config = dict(
    n_head=5,
    d_mlp=832,
    norm_eps=1e-06,
    rope_fraction=1.0,
    init_out_by_depth=True,
    grad_clip=0.5,
    seq_len=512,
)
Each number is 128 + 24 x the weight over its row's rms, rounded and kept within 0 to 255. Layers, rows and columns count from 0. Numbers have three digits each. The size before them is the row's rms in percent of the matrix's.

# q: layer 10 attention query, 320x320, rms 0.0437, rows 170-191, columns 160-319
# k: layer 10 attention key, 320x320, rms 0.0434, rows 170-191, columns 160-319
# v: layer 10 attention value, 320x320, rms 0.0354, rows 128-148, columns 160-319
# o: layer 10 attention output (transposed), 320x320, rms 0.0269, rows 128-147, columns 160-319
q170 114:091179131093119161140163119148139109148134121113117159145134158125133091162165118131137177149132136116131146128137158099149155123137144145149143188095164109112144133089096185094141096120136130171098151170128157152120106092133116115145167127143091117119136129133114136101105155149094155115112129086128120128155095090138159122146159145106109160110119108114156069155136126100123110109174110128092126117141176119134144153117128119108128139123142171113121167158107143074052137119148099
k170 110:151136097127143113093143130126126143132143125117163154141134120096169138097125119125134136134159155107138131157144132122135138143153121105139123148103118133151165131145099115117182122131145157124097149157085155118156174163135120143101178132124120118134112096134146139129109136124156140088149145109174174136112095097130128136085183099121123112108150144129161051123146134120080169117136133082136137102112142101114138142087112165115105153135103127119136133150126122132106105141091131
q171 117:103131130112133172136112171147120097175108153134148144180139160138141119157128178171097138134160153126144142119104126123134103156096157143156128132118110153103157103153104104090103156106114103150149126149173146121088128125094201123200109113157130096124120172127137151053119128133157154121157095126142086123111148110159099145098073119115118131120101151114170141115107116153143114140117118162121102125140092097124134127123132069143088118133186095172138092120098114147127183110156099
k171 124:143101159179199110127130159178132077158100125132161155133151085111133183155135144100140137085140096139098102127094127149127106117116128113083116146082148135126107108120143107108159113117145130151104142153142099063105098146107168142170110155155134130144101151110143153069106129116112128100113135136094087124096125081107112101121103115126125137124128127111143108101141143139151102116096096135108105146158116140119136127111152106165107145152098110109143129164084139115124099135120115
q172 136:094135140091165174139132110129128130141091178103100153160127149136135111135113120133109123092140156146105092122091129156132095107102121123162126150116120112097116089103140087134141095145081157184106127168118153088140109121132161080182072080159121123123144158124107147096140102114129127141089105146178102145119146124137118126091116137090098139115078171107146104119140160137169126113115148152134090092127147100149149128128106091147128139135126124104140134154107126087110181115132102
k172 131:103128148107177132113166102162108111133138129125142174151115137142111128135162111135103151094149119141097126150099146136147128121097120127132119158099088149125125115125181110141117103119096069162103136131095127072106128064133143082173092095157164166106157143114118143133120117126166123156122141140154077146099124110126143125106097162081077129122094148136138067095125123121204102105112114144106107099105133104163134131120131091163134151123127110094128136140141129112110158138125128
q173 121:081123114155114142159100113128167091121149132121128095140143095103117114142117076086127067120139170143139131174122178105164152109148152131146145115110125074101134129164103115156108135126130082132171124139157105145143132123134085133143144102167101115122123131086095140127163134114128159116110136113139138153137144133121099105172156121098161099129122125158137130131128133102100131135128143104126126110157121185145138102135137110113111076090123136117133170117122124120128158094143137
k173 114:094098138202151175168148095128152129161140110135133113155109081113160180071099122084125101121160147154103124129115109070131135101149116102124167147125086086125093132109127104155132118152079096121125127159096165106160151117120114123158108132194146153114093153142130143136155132083135101113134133130159102135120138116146117155141109107105147084125083130122116126124147113095121128160128096140122103103140148152091153106110145100099134073100092142146134176150064174114147153111139143
q174 142:135126128107102130130113140148132095145111114159127143146100096164126143150145135081106169132120116108166139121144126173078136144150172147145171080134130127117127127180122153105118157126159140149141157138099127127160129155103174179155118175100096106107120128104133136125141096149127067133163146171079129078104142174138113125095142088129114164116097098123120170124144114128148159143118172134150141163159106088132184117149092140112091123112138090155128098180135090130139143109129123
k174 117:120145125160098124109157119111126142116107136116121108096117107154076137171181129111056145103160138121132151095134108159098139140113121135141145103124150150116123114111126173108100166114115148153122076108131119130129133133108195115140121139120119131120135159101085118121118149176144096115160098153103146110128181107080145138116113151104155179145125135130111144117136159169134140138134160132134110135147102132092144124108124160109103143149172101165100087115127091159136155081161153
q175 120:111128116144134141129134144156152119161131147147183141142160092109119140126104145121162103124086155130108121134129158090106086187134119089136106118122151134161136107145134107106131156134115151107126157138126127102133141134133092132121166098140112112148095113138110133156124160141130147134128100117148141146105136133121108093155140125131096094139123102133121159108155141133112116166137144112166157134097120119080114177125127168129143114143155163156080141114102163178176137110095089
k175 113:162128099148077127126093097113179149151149144142181124147136114144114132156113124153148136096092156130133129115120122114094146140124101075126086135134123139162162131157168121143106131113162139124128139084141119181090149116124118146120110136121129079112107131139124085135176107141139107118126143170133163133129117144106113090179157167113137120125125126151085169108168124146131150095143162104150132151120100121075140144117131155102148110155148159127105108102103123135126122111143182
q176 117:112111135177098161089102107146137081148102103110144163127106096102158125111128132084143128129108122148145133158100125106136123138136107140117157106143132095097138189186147109171116130141104126097160141157134138106162143128126103153131129137153137113073083129149096110146178135069154153174163121135146097106103132168157139136140091137075141086107141112148144123111119104137112133110119155106107160110147091121150148071135078121144086118134126131144181166148122130131160100135116188
k176 118:093165124167127135169125096139128121167143166127120113155129088130112112104113082070112116153148146146142164121155119138154150091149132139102113130128175112092126112166095161142093141135124129131137152130091131070123148120147111127128136132134114157096086134125117089135146124158090138184137130139104110111104142182161131108157130165111119130125107103120140145165109106120139134108125131149090167115119092110145159119141133153102125127112129125132144103106100152126167127096125144
q177 118:091148163154130130125142103142135154147099120092151138169094086164122080150149125135084151113133158137140149117103161182133126149124178168134146101112112158084127198132139148106143096106089098165145138146112148117133118122078166159154116164153113109144143149113130165128080142154131128134137138109105094126109151128147124146127125134074128144123082126149126120123115122133126129117137118161131128124126143113142116094159128070122099129132150070152127096143143123122080178156144133
k177 106:161122140136181129117152121113118143121115124099117104104141119086087129178159131107105153093151145104116141137126130180126096140090123157119138156106123121120066103110118156090126133135118104167123117139128148112141074139090142118184126109139126168156124174103156107118116162148108149151138151144157116110131134086102111185166133101120115111123143149104152123124128128130146073090104121148139092110126100131096137107130161112131133163163160118122150091122114092126125115147118119
q178 121:177129109108079055104118149091132137116153116162131108129103107137136117176153102111176151110114134139134115145142135159085113089119155149115146122138128115108127178147120127077168131107137132110127075060139170131130102142166122104134111130077134153101124140129123171162149096127113131121098122143138124101124161130139117160150143100148150128138137108142128108156103102153116127164099147096118146104091131159137112087141147111091167105132132129144140154146137155131117111156127125
k178 122:135131152099094087129151166128117144106125147148144140136105126165143129163106150112160149151126105072110143161132139137101132145119173144128158102128107163151101161098154140082105105113127152113125120115101157142154131140143135095115121142098168149080133112082166121156160106121153112101100160137115118071116116129164134182154071144154109088125132128113157107122121107140180128140132097118115163134103166126112130127093125107103142133108140107171130151126156111146127089120126143
q179 132:133127111121135113136098145115133135112128096130101100122089128092161126112114144161153144127117082153137143148155104128181124110146146159129114113187144099088141156155116099112108145156130092092136142138150109117133145162167084146088128150145169132126151148129085079167140121115136140139160138123101111084142112177150157123177121158128151138119117136118132143132119097149077097135135145089144099119128120174186105119134129141155125123130090116125123122118138086129154110177118154
k179 120:113117114123128080146148140108087124112067164166086099127098118097133127119145089095109150131106159134139120122151127141111098098112117174142111106150179137108159149124091172103093134158147139119178154107135192110154149197168089150098148116140140167112123130129121121176128110107116167159151120109115123142115124142194139125150122122149137152156131100097109113128133098144109120139099158086094142126107131115139138111157111146143102122113114151145105117100108096153163139135153131
q180 123:118128116127092119106102135160109110156146099131120139080108120201110132147157111120102184147128127138159111159137104133101144111138161154116119120134124148126134132114139097124124111096109115126130107110120139130135130128163164163116125141089089121085131138110158172145150119142137076145133158124120139086124144127147100150085166122177094154156168137118130144134093133136199112162132124148142105127142104113146148109119127155106121107161113130139100124135129117140134137115136124
k180 119:150156141122093143094151159119094165106138150131111148121122089157100115161133106147102164112184140108115103123149140176101142126146134132114146134119102147142119140108139144130136117089115169122123145123145120158130137104128160146160164140122128119082124135104170159119138104140135108105114100170131115117135173124130139134088139137160062173132115119102127144137123120141200149109114117142125163090099133120119114122162139148120098155140178119144112123108136129155136137112181104
q181 124:134124097126124154132120131154116113138116122112091167135123110126137166092162119118092161118092133124167143085123116139156126125107122150146103107135125138127140124154112142106153125099108146135126122171146150123155127175109177187146150136120096093154088112142145087095127119116122147116134142141127148094168169114138071083170121116090138145081142142132141113160144117166101139096110140149105122170168142147131182138134141148156135135140136106152146118108143103121133108084119147
k181 121:142138116150081087089136111139158111136084111125125155151103113178136106132125111102091116123124105141139143140133098142116124124146143118063129136137158124084116148143139145122096130114077111151115107123120143127140130161093196142114074149143098112159129146134098163093143107137097104138140157151098140093156160120096127153174124103093175166113126100112132118109094130122089123106123134167095142132147148135136131119094133150137112147121123099156139140119075110123122132108109129
q182 126:144093121148142143156121147155173118141163099133150122145112121132131157162120125153126105116150100133128095096101109137154139140115122091115138142116132154132131087133121106099144137084166086138103094105178086133109094071135096119155103128132121133103126112131144148112133118123117131097144113157143132155121140109079143082128136117080139128116138141146116107074119128110122121127118135178184108102111112166114147140146092103132107168169162123137088140118143128156149158135152122
k182 120:097105104158183153148130167145189108144133101130134140133132123157172133137098161134140117132119130138070124132087137133137109212135119158122120126164177107151105148121103108146145121150127117138097127117129121111108140082151125156108101131100111104133148127111141144092117171142150128106101164125153095152128106126120106133089115130145118085157146127118117118119147127119131131125128103170168091143128119159144130122121077115113129124119127129115127138162135116126144168163143135
q183 121:199078131116103129102103187151099171124154169089107168114090149121117158164094189102105160116153117092110127102143106098129114149142141161129136096105119155096113127143149098072116110131152113149129138117149120136136126172107159149141110144118161144130132134135182138086125112138112125124135148099070117106155149099117116144112127124112174131139097134144130174139134079133123128143096127134142122098107085142106117148111130126166157119169131110161126125137162086128140080097140132
k183 114:193094145122075147142104144127089169117130140102109146136121095143136149140108157142158130155114065169121112128136078147100086123131161133108111113171132148111120173125136102135092145084113142080142139196154135113117116171147187146125122128099115145129116159140155149152115154100095098120100106122081131096145085143101150131083086116114120161114133088122136191109162122176104122131141085131123129162153118128156142142113083144130124173102111136121133117148119142127127097134141136
q184 119:129155147118150141175117122110121117124139170095177113157163160135115102084097101170163129151122152142171134144100145081151126107112109100145111154149150121122131101127131140129117111116131110133156153097122145090108096133081124116126109103110144136123130122118084135076143163117099163139098113099117106120079118150115135120127054137168158117127116151130142137150104136162081138107119178112115158128085090123124138147126138125115136145109123145109131172117128147130178130113110104
k184 114:105090171124179105149114164179121128140131166149109146122148129085187170085121121119158104121123121127144099138144133082129129103138133125077126133111112161124118136128143159139137114132133110159110138147127099097153110152148107137123078129118127098151116134145108151100132127071129117125152159115095105109108086133183136097099129137123142106152141142115107124102128137118092088104154141151095144149128151122146120168138109132150119073103135151122132129105126110119143119153086130
q185 117:185143086112135101126100122089120113109144130127147142117130177112145136146106166135142135110118127109106125102131133147176132078156137107172133129134110125125138102155132107142120143130158142134148120169101150135099149111126120127134136120096172170125136078176115117128118102132175122100123125128183142165129095108115145169110164136144138143117140122141174100151122131110128106064087123083145128122104118113128139150110111097149101178117127125098139152152191115078184073128119131
k185 111:130122105180086139124104113153103099137103104144121169113162159112167134085091159070177105157134117073117169179124143155133125124134135138130132134164142125104125171126114129121137128128151093116116176201154138112131141123161094154117175120122106120127152079111101100122107136125161117107137100095070132124108155156143147172109119145112157140119141124152140120149136084136125085171110143120121145139129123143184110154161173113181102154122114152097088135147135139087125106118160112
q186 153:130115130124126138101113117133107153133098108121138083145153094111140147116117120093146124130102134111124151139156147103113147160131145118119118126165127116127139134156095151136127168131123167121175145127117096150154142122108117169109160134111135113140116120122165111158126148170110138098104105126115132160106124165166129141153140104168135096122131101116089163133152186112112131149127151090135167160152100104091099135148161147113140086125139154126120124139137129191156099130139125
k186 130:157151116153084145108097109121113160107138147156164112121152134113096165152163133113148153114110143154163111120154123136115165125155135087159108113117121131139136140164150117161093148116154149120173119135132091171170139147103131182081186119113110104126111088132103088146154104145133138125152108137135143145164173117133133088186137142164174110137130096137113177126143147147111132109137186103115141123117122112089152163114122151141133111156143139157103109096142135124147096083135164
q187 109:155127164107142121168099130110117169103163109149120109092112099132168144099137140137124111162142087161132123105116110132184141067140145177143130132135110107124089138114120137143110117164133127118101095112117139145116075149168072110116116161127136209167174107134125095188111104148137113115094141102106121113189099126131129127121155112119118208162132088142129123152127102119117128128129109100141172139126155150156129112153101148134122113103105107115120088105124118095157120195130117
k187 107:131127117080106083179136133092096108084113131127118119107129173134147124142142116138096157129128141145136158144136106142137123135130112180173132112153095161078149114130115117130123132174126120101122117108086146114156108156160095096078186112136129172157149107155162110164110095111139166099108157076157185148177141118174130163145157139137139156117135107122103107163155135136103119143146163061109147116132146115115083112148130132123136151075124132128144144154140099123092107130132097
q188 130:094153158095124131142139154112086092139151121150137111094143157149127073108137133160150124137138142107131098169146146156162108114119104078127138113108121191138144083079161079136133083155103133101118125133116127075116116119168083051150102142134127141133126155128161149131131125150156095107141125137164082122145150137104154113113164180155078168184106103146126136171105165140175111139083138112163104143143176121112135122132111082136126145156150105095119140103157165113129148104120128
k188 118:123133145149125124154148107129129112130097107146120139107153164121120136126156138122132123139124145100077139134126175138135116125082131147137111143091125152110197113097165126172116110112106111124107129102098155097132087124146099104180098094132138125148166115096113147100126083100115129106082098108158117160134128098099146180121159175128068119111073111160108095145127150113184150106118127126147132130173142084117115141143124130111109133143150134124122182139125119111110160100153085
q189 121:101136101095117135096063135173167154096140115071102118155081147092180150115114111146159122118108118136128113127122126107113138141129148140097128141216128119083096152141100118133157121096104110142145146127095146107169146148193114111095130159110169121098133094120108118164136153119125172156118125111176139104120121158154118128128127089173160081101175126118160134109169127139119111142139129096090155104103124165140144156094137132160144095133089140160122134119135099128139083150141138
k189 113:123133117096103097108118167104105141128093165127108121112106156085174108088131131108131139091093162127142127118121110094109128101165149123093177141177143115141085120165119125079106134159149141112149100151146115095127138141146110096108100127118164138140118142073164132139134115122141168116136146112104103116122126131176108110140112133156138116116170091130132107147144094126128088151088130112066180161087105134164146134159098107160156112092160151119116137128151119144155091170095111
q190 111:134150097136132095102108139113151162108128109127086107092141168137137178105146178147150149158114135135131107138205156126139118131160160131123089081180174144129146139137094105132131138141121144147133130142119105128135120160128153128120148087125137148136178089139139100162129125114120120086131112120147122115161134129117139130106121115167157116129178112110107172099140157114099120145141165083136090135107133111099114139146174148156112097098133147138120123129154120164134085109136093
k190 116:130097111139120118116119167118119164129095121163138092133133148077177198116128150144179119168055118122155120101144118119134139149138130192121116143143139129109155161175138101126130122143147130094147102186114103163158140141150130164111176159141168103117147094113126106142130142108149136109115135140107152152157102154142118134115142088174132140123155116108066131083137148113139101125151138125070159105131187156128109148133126162149134138107101112130088115119141079136107086162119128
q191 120:104139147120143138127154123144136161153152145118133147106104139156092086154103092120118145133132128164093115154085166119138136141140110107104136165118122110133135119125170124150169111140088125113117140111160131125116137080137092088179075116149138110167120145110157173105135162130120094141128138140114108118123158094060078128119111150097107079119135141142113112101127148167118128132104135191119086133116099142146121163130096117136185173162110115117146144122147170130120171148114107
k191 122:118132154102140137116137135109109112134145165104115163152126175116150122150080139154121110122138112160122112146099167118129105125099093136132145167148170142170098108152170129182129077096101132129129148123136144130112092140127155056162071138130147130136128142158125181073135136129103154120118150109102115123094123129061113113113129150116113117112136156115129095139113147146137117135153143147125058122110136080136136156089112102120139123151148160090137185145108153136120145126120122
v128 099:129145082151127101110167127093128116104144137141180102120144126146116088098152108139113112123154123128125091095104126098130128130145108126102163172086121144122115130131132145135083087137063097122161148121135110142137089111170137109112108147140116098122079150133125132105155099135155098111074094116117093131130111135103134085120150168095107133087102109129076117153101097119088124096126120123145112127125122085113114127091104147129122148123139114139118167147146143135125161109106088
o128 101:097149116130122082120135144114166116150134154121123081145063135126126132092107110135154158107128088114095151111152108097128152099127143141083109088126113119154169136142112152105128146144155156135147112118130105138097154148102120110113125160128157143126160063128108130105119081155103122168138130101124178116112137179135163102119160092165160135128160117108135123121115088114159112102153089096107144156127162116108135104130094133133117094148110102205128136088163076134111116080162124
v129 109:129118131110142136109115149137180122104089126138126116134138152115157150118178157125127103098100088105145100126119128057165078103134190115123124115117093135156140123153149123125102129171134130124145115118099184116150149163100122115158089149124126165102116182114124151092069100115135158128124114114122084134169110103103162116129130089075140117132146156143098143130121099141135148119159104087098129153095150161155117162155169145119121091131116092126143154118096101125104124151086110
o129 110:141142133078133168129124141152118112149115170165179137134141071134128148130151123138146140147135122079098122110132125132111112122100086124110145108166113096151106109162085149146124136170102150105123176132102110125146156127161166134127140130175135147092114109113075134124068073139153156098133084116136145128149073114119106102101173147145090174121123110107089147081114090091131102108119151154131133116106132129155119136130119103129095094124142149153090103135115126139109123092115119
v130 105:161130086130139146142135137130127145109142137132124091148095101172097151093103135155144118108125132099107116160105114132142161113094109106122119122107174156133120117137169162139098095105114104092101133130131127162126140105175114142128110167103149145122102082104164131153105099110117137115162132159177162131156132101132096107083115127158147156154126129142134126104133152144152094140102131125148114112130132139128152130115126138129134148124114149087122117154153140119149122114121118
o130 108:120131125144092090173153153111122150155131073081097096130147108121099101118075112123115161093122045134167106111113128131153133115138148146120137063128131085097186156122127137127098098127114116119138142111135122131112137138114097141130155134084156144100115132121099179143130156097068141102173131118084102129113161103127158137146096153140145139130111143125128146128094135163122107123109108105142121121099111147151106134147118120155144144139110102142131097064095119133114121124142110
v131 108:088127121143123124149146113117154136154143106171113133142122145165107124111103100124160109099125125127138163179139156131161140160114108146135149147132129166166137156128133118149144114098161099108124108079164098135182127072143148139116164124121117129122162145122120087168143118107125134103139118152111138128111149112164109127125178106140109128152152136137096128122117150133111108164125101100156084137146167123161146124098144136122070107088144106135099103144144150114078113117133116
o131 111:120138172116143106110161160149102113115116116105092141109156159136139112126115134134110106090157136125101144129115118172111157150154182104078107124154156128148190157150113118103111132124112135147129130154103125097092142121083105128115117142105164131135125163110138147117130151142126158133122114119161112152080149060151118130088135068126173153123117127139131174143164126111119162140120133123138178131118134108103145125144101112118161160183138113140132120098116159074124128117094106
v132 106:089156126116155138105114091140131169157130104176157116153124107092134144109141143150156122162159164154098126194141096128156098099103137148135123128165129091139165131124104148166103136121102149117101153116138092154102090160111102144133128125129141076141113126141098121147136131120131127142177151108128078166130133117141106136126109086145125173101164126150153137090157099155084138122169115139123157109149117150099119112109094089114142143107138166133136144113100102126102141099136102
o132 106:112123155138133115172171093100107092131123134122151106119090166112128102159132098136095114156155121142147123087169137169069106112098120131185134130153058133142148160133139118125137137111148112122128131140136129115126100094135179131069097121135142167138120160135205142080103086140098123100105140156137120124130102132142122118140146145149130166143101098167153146160120159105136106106142134143094107151175111134120131128087152111125115121113133133129149186128125116139155153152134128
v133 104:105142078143140128119142099126156107084117128095120119118128155152124134102132160112139138106119148144112091115107186158127173122140113079119158084116158105171129149160108101139162159137104109127147116123121119116117107163170138122146113186120139132108094149115158129136074158142140076135112086171095125104129159131104096104116134159116145140108111124124115157094138145116126119143124135091136115097150119114123147158102088130163109128105147124103141093098125096141120112152123147
o133 103:151171151173126091146135174101138137158175107072192136134109090124129122091122121088167155115151136120166138130150141100117140150121164133124158088144158124124130160138134130159114115144119088129117116141115167123081152138161125142114152143124156162117130127121126141149114130098122151130148138091091118122147154123122142131170124144105135125111119166165181121122074118179138163092111139122123130155086159147118152098140129137115119107120126139112131160098097132126164104132124145
v134 107:083161167148096144171117120134110096161151115107118115111102079153109137117123141121146153171123114150100082169115111171108167097088094116134082160100139112120135131118137133186145104152119135110099097113165159084133119126105086163098107138117094135112098137160147129159092138157106136142086112107099150123081134140120090136150179115116117095145062147132145148150140165110093128127108095151121110094138119083100116095160168112117105138103115126115151145123077116145107176097149100
o134 108:103110141107120089152144115055106144098118091139124160147140133145097151179148110127155144151111151140151097145068124111145131174150178134150155135157129125173121174107142132110091157137103139165136103108128140144153106163122128106140117140099160100111140116141141138112131187125169072136118164129145130114140148153097082133121130116143139146122132122171144140130130136168093146126176150123138140121144122116130115143144136166100154130094166127136138083141136138131113114142183148
v135 112:176146135109157111157148117126161120124127107114094138120134130108138136134093106145119159147101148155111098158113162074143100156095081109137096106113101156095148101136124145145174113141171107094136138122119168126137064076132141129119148142130120147140120142134139095127074131155096140124081100127168144129142148128114126140123147121110158112118172116120107150148153143127162102133081156121146156145118158184089113082106099110113089156149112149112134125148100132143103130060096096
o135 120:167090074111102124138149116136100158148173148133102130142151127112108163142116120056118185116122116103081103138170151149128097156125140135111150137102178088171132185135125123111098085093119154096109102115122094163168138099102136120124156127112123097082149120110106169135198110108128110125139157150142094117130083120098113154150137144129162146133124130109136135083134103126141172117133118130137096094103152117122171111103147165123155164133151108093082136092097135097107131117087140
v136 101:137170147116097093093087143127108146114135184136135098144113140128096183152119150116124124077111115161110120113145123139124127129137110128158095112103140115114098159129111109143134153116099128109143179112134116122121125147129153114147143100146124143150097109110100133141156090102142072150094095120147157125096124152146135106112112116128121154095132131143151164118085138126104126085156136153124173129134134062136110173099139142165159129089140110103108158147144161139143090162137106
o136 105:107169145105144114096126152142082085141103120094118111100118117137087087124139143135150071090109137123146123188087159137130113107161142154129124099126103143124110124122143126092140160150139098114157079116141142077086118130121166081114109152103162123112106116137165100115136150120149136144105128109102159149093160121163138127164195106110164169134130094118136117112111134178091103144102061103158153120130135129130101143146115133107122143139093103148128125128114132085149129110168119
v137 109:128207097122109117156162126119136105137143110103123148103088099134119144126157102153117148147157116119162076132131130128119141074158156179132119129124151133186157129145154114121100114103101101159139095159135130123144137128158095160121184152097115111116143110144113091109143116150124160108153112142141169086149138140118101087127106125099142083081118155102125123095162140172096131065161162153148136130127137152118115112139120172161145074167141119091127116098115109136170142137151135
o137 107:113158136097149171120146161136105168111145093124071147121081133158140111123101107160111100118141084153088087123112134145143122155157109105141125087116164113157154091153094129123118159120115108141111143094124132124110122148122153131119124144136157095157111117147145147097145139118160142144141074136132125162121149111146137117131096124154140105141087178126131114126113133156134156132117146111142134077126118133147093129181128139068137124145109136122155103104101108160075156169141178
v138 103:135168135126119122089103060112150090122125121146114102141102162153091120087127142146112178156159160134141085157102173095106125150087104085111119075093151105083122131130131096134122108102107107111102136139124139119154126106116139153170106147125106115108109098090160119146125116107149104127120135103137135163081153099098107116097148127124130118084149118103139147148098153120146124076125140138136103120112160146124135103089136109117096186141151128145151111154087105150117131095146124
o138 106:131132065149133080138120093145131122112134073120122132161105083106127134088102103108145156104160142142121111134156151133043157123109164168134128124116099113168159148144174162149101123123150114119125120139096129170137165165065118115135127157131148139106139101112097124139165101124122111135132170135099161133098130140103126119138149149157169133131111147123122161154112149116148105106132127156102148135100126119109131149146137141141148127138151112146142126100140085126164112138081132
v139 110:120161128165106122101133109149164102130118138140161144126166134156145156097107123114105163156145110137172104085139132081098142086087074122069148114132094104163105140135096094143168122118159133133135166108071143151130147139149130164112131109143139104108069123144168138128156128116146163092150137125104119146139145106143153130101142109136087100097127146119137140127099165095149127148133140115134114130091108136142123095124178163146116110107130109170117109125144162106141089128133153
o139 109:103141154112110106137144136159182123151148124111134130129129159101174129090113119143117097120122140137132109150120136115115099128106118144119180142075156138145078147075145140115118074142105093161086125171100125107155119158138170105145111099151112141152165140061142132146117100107087124123119130152140137119119145131129097120145148101120137128125148182146172097139120135100118134156144129155143107123142156081113131147126148094132096117120149132104114141143139102088171146142093150
v140 103:089112150147106124117117157139148140091124125138158138145096116133094130119152113089107095156143165110115133118121101119148112113159156116095140132115143147142147098129089148143126097163138153107168132102142116143130157086101121182090149095158129119150113107117136115104129121155155126113120066111079139099120118116124141147151105132170098146113178158105104134122079098105116153101158107153141154091083094122121106159108180113120094124131156181111142102111154101145091116111140114
o140 108:085111141097148129101120140161138078109152116129127111145101185145108131098146122121146068121106139170112126160131121124134132082103142105094170158169127152098101075108114124102118191119104137170145123160168116085135115101132120080100129099111137089118172134143152143109080166146091153134100147132152145137085147136117112129101142121111140089104127103138124112175126143130132105132133113083186106118112122062147134130143135118145152121120158137118162178078135134134111118115139132
v141 103:117117165173118134159102123124109140118154126195160124115187137129145169112078153102122107110141162135083119163152144111143154099137122119157122130115115157160137147134158136170124146129158114091146085137096132146144106126182116146095118127164130111115178142111090134088124117124129162145137089146110129121144140119127114114165155099105083155156143134151176136133128136106147124135130105149124150140123133117134121175113107154126132142121166176129068129143139080114102101140132124
o141 106:143131181129148115148137118092158114108108147155118087111152152139116108163175120121127138089150157092099153104132131133146121090114126114102159156126149141116159151078122118110163096120133109111158120106157146103126129070114159169152077085147142182119169113118115138113118112149086087109116186138147104118096119111128123138100114156130090132125148126144127117182131098132124136090142137104093071150135130112116139101119131107119138158158143083103134127104141112128182177090099107
v142 111:111132116103149142179124173109098144109118129141139110132120122109110125105142120139113106147160131130109159163146085158159117114160157141115117125135093149128114108138103108120151124162142119099129104130138138176108141165159125114167099129153085093096105128119164144059138132121097142136141150117095093132107110078099118141139148115119156121134095099159132096145090083126166136087150129136149141111149142146085142131167128099122131091135117121129143131128121141102115125137121161
o142 117:113145136113129117135140083119132160159110164179096116094087130130139154121107097166126141155128122142161155090130082115170120149130084165158133140147101097119138115102089125144128098133148139186139102106136122126172151109130111144159116105114168150134157138101149114123108130127120126129125118142135144124119080140142090082150106174180124105102121108141106133168108149117112128118149155137098111145137133116128104121142136110219123109096151137143158156109123091096148110133142141
v143 109:181106110123104120122109135100110159089123099142131128138149108156116135126107163132139107115138148123148065132085131076131140109166175123117147130119147112088103139106122093105115086119131153112134136117151134126175135151094126128131107113154112151147119104140112188121110113089122114169159125097129174144170143137137108120126144119134120091112087108128155140146158134108166144125109127140109087141111167156168142140115145095150107147149104158118132140150092158157133107089094088
o143 114:112125138152117133119162127166101099147120135115087102139096149095134141142150111138109128113122121132154128123099080157124137135147113135049125134132134139149109102097119131160123087182087115111142149141123092127140144148110151118153093125089081109119140117125104149087134119128134101083138170168085141150164142144098082140124136140072135178149168110129114108131141136142164116110140134115124180094165110115159126141117151150113157066131127106138156108159148110116096133030149132
v144 110:105119099086119157139104144137146124120138090140123146184091103160116112108139165144109103114119138126169144103136106127116095149104153119139110175118117142143125150108105099115084104152157111127156136094132094151120146092141135110128152087138109137101124153112128131108129120114128193178149159113157132162166120151136097096105105161142144158106137139099135102129101088138144152150163131143157115122128099109185132149153135154137089128105136105109119157137130141133123151092192126
o144 117:117129121124143148170149110182134113113094124121114124158110119115127144154120128151095126106115147112118096106114103098177128114122153100172149094164144131104120124129131168165101095149123110131115174127119086120111176158102187071117118109102074106112102173122130083116124111169135163097169112152112146118124148148098135121093151098112113124115118118143088106105171125133144094117154178085160177163153108112153100146158168110150130120148152121141123117083095114108111129143136166
v145 106:132144122148113130124123138124129147097082122156140136134173159137163102152130132148119111108153100122120117093094079130152089131108149153118133125103115136115124142091116169103109134095127155166148076184134168135116137128163142139182104100145148163155172127134105101129146156123130161127143167132153170130140120073100158130117143085126103125123143137133142105152151117170134104099137110130139122143169118126157123130128116124137137128125147149104110141083112102167133158192142136
o145 115:167140128099140101128146153150105140082064175129092177112136073137168101125150113150121108120089075102110146131122087093108122131127090149095120071131135080117119140141115116139155133146133188107125156098129146136151117122117170131099191138160130109159126083155142103153118121131122138081164097121103110116147131139179161132141125119144130143157125157105133142081155154169114127133102096121076112124121123150150115141137175128111125113116135172136114127096138128137148103132107113
v146 103:135099165176126108164159124136133151127112187162140176115138170166160117076116106165108106125136171119096123105121169120143095156095157137111165120127124142136115163145119150129089144118136118106122111154086139127097103125125138151106145103161146113104141125132124142125143128111137119103120128086122154087127116086124150129108155148172116133120114164103147098090115159129137095179148127140161091125145139138108138121146171130097102114157098138131096136133113161105105130101146161
o146 107:108104134124127113155132160156161090111096112135100125102180116124143124122118123161117105134101100090132149130114104118147101138138111136102138106108123130127150088086118135133113131152151158177127134147129083104126139142148133150121173149131108123143142118081156153133158133149088123126145132142162092122128127123167172124110186119149146099141111136124111081107187165124160096134135066159170127210127111155124133148111135127136137121117146115103122112136132142081120120095145066
v147 107:086102111103120157149148102098148148216129147183122098139132114124139194109111123184099134097143130122150110148124140092135132114142097124125147078162165116159125141118114118139136153154177111136167142136141109111109126092122101110182143132129085115142133138126146108091124123110141172119177121103083133106110114121119159122111136115156115156104135140135165146082134112112081108168106178099116094102122155135133138144108143169116059163135148128103131137117137114106089146109155111
o147 113:124143157114159125149165121169112130115121130111115113118137107126158121136156165127116096112154098129124124131149109129040120111111173108107126183150144128145148160139116079123141127135124122150120137149125117128110125168131154103077098145106128149094117168098125115102134087126109132128135139103152124140106119110150108124133122114122118159170129128114169139176145148057127130177136132151132127115149159097097160110123120152132137104135120101154159092142143114123142131150120122
v148 110:140103187142104120171126148080103161116083143105129122099130154101169099153176134154137073114114112114097145091187118079130173107139113121131135141118099142107125100120118133137082130161114106166149155148083142135089139150139083154121104089162160140146120103163106100143137157107108171142133117120155131152121118140104115113140134127111162133164106118152113107188133091107132153069145140152118103096141141124122128137089128149103132088136158162125126137105139143108117145182102145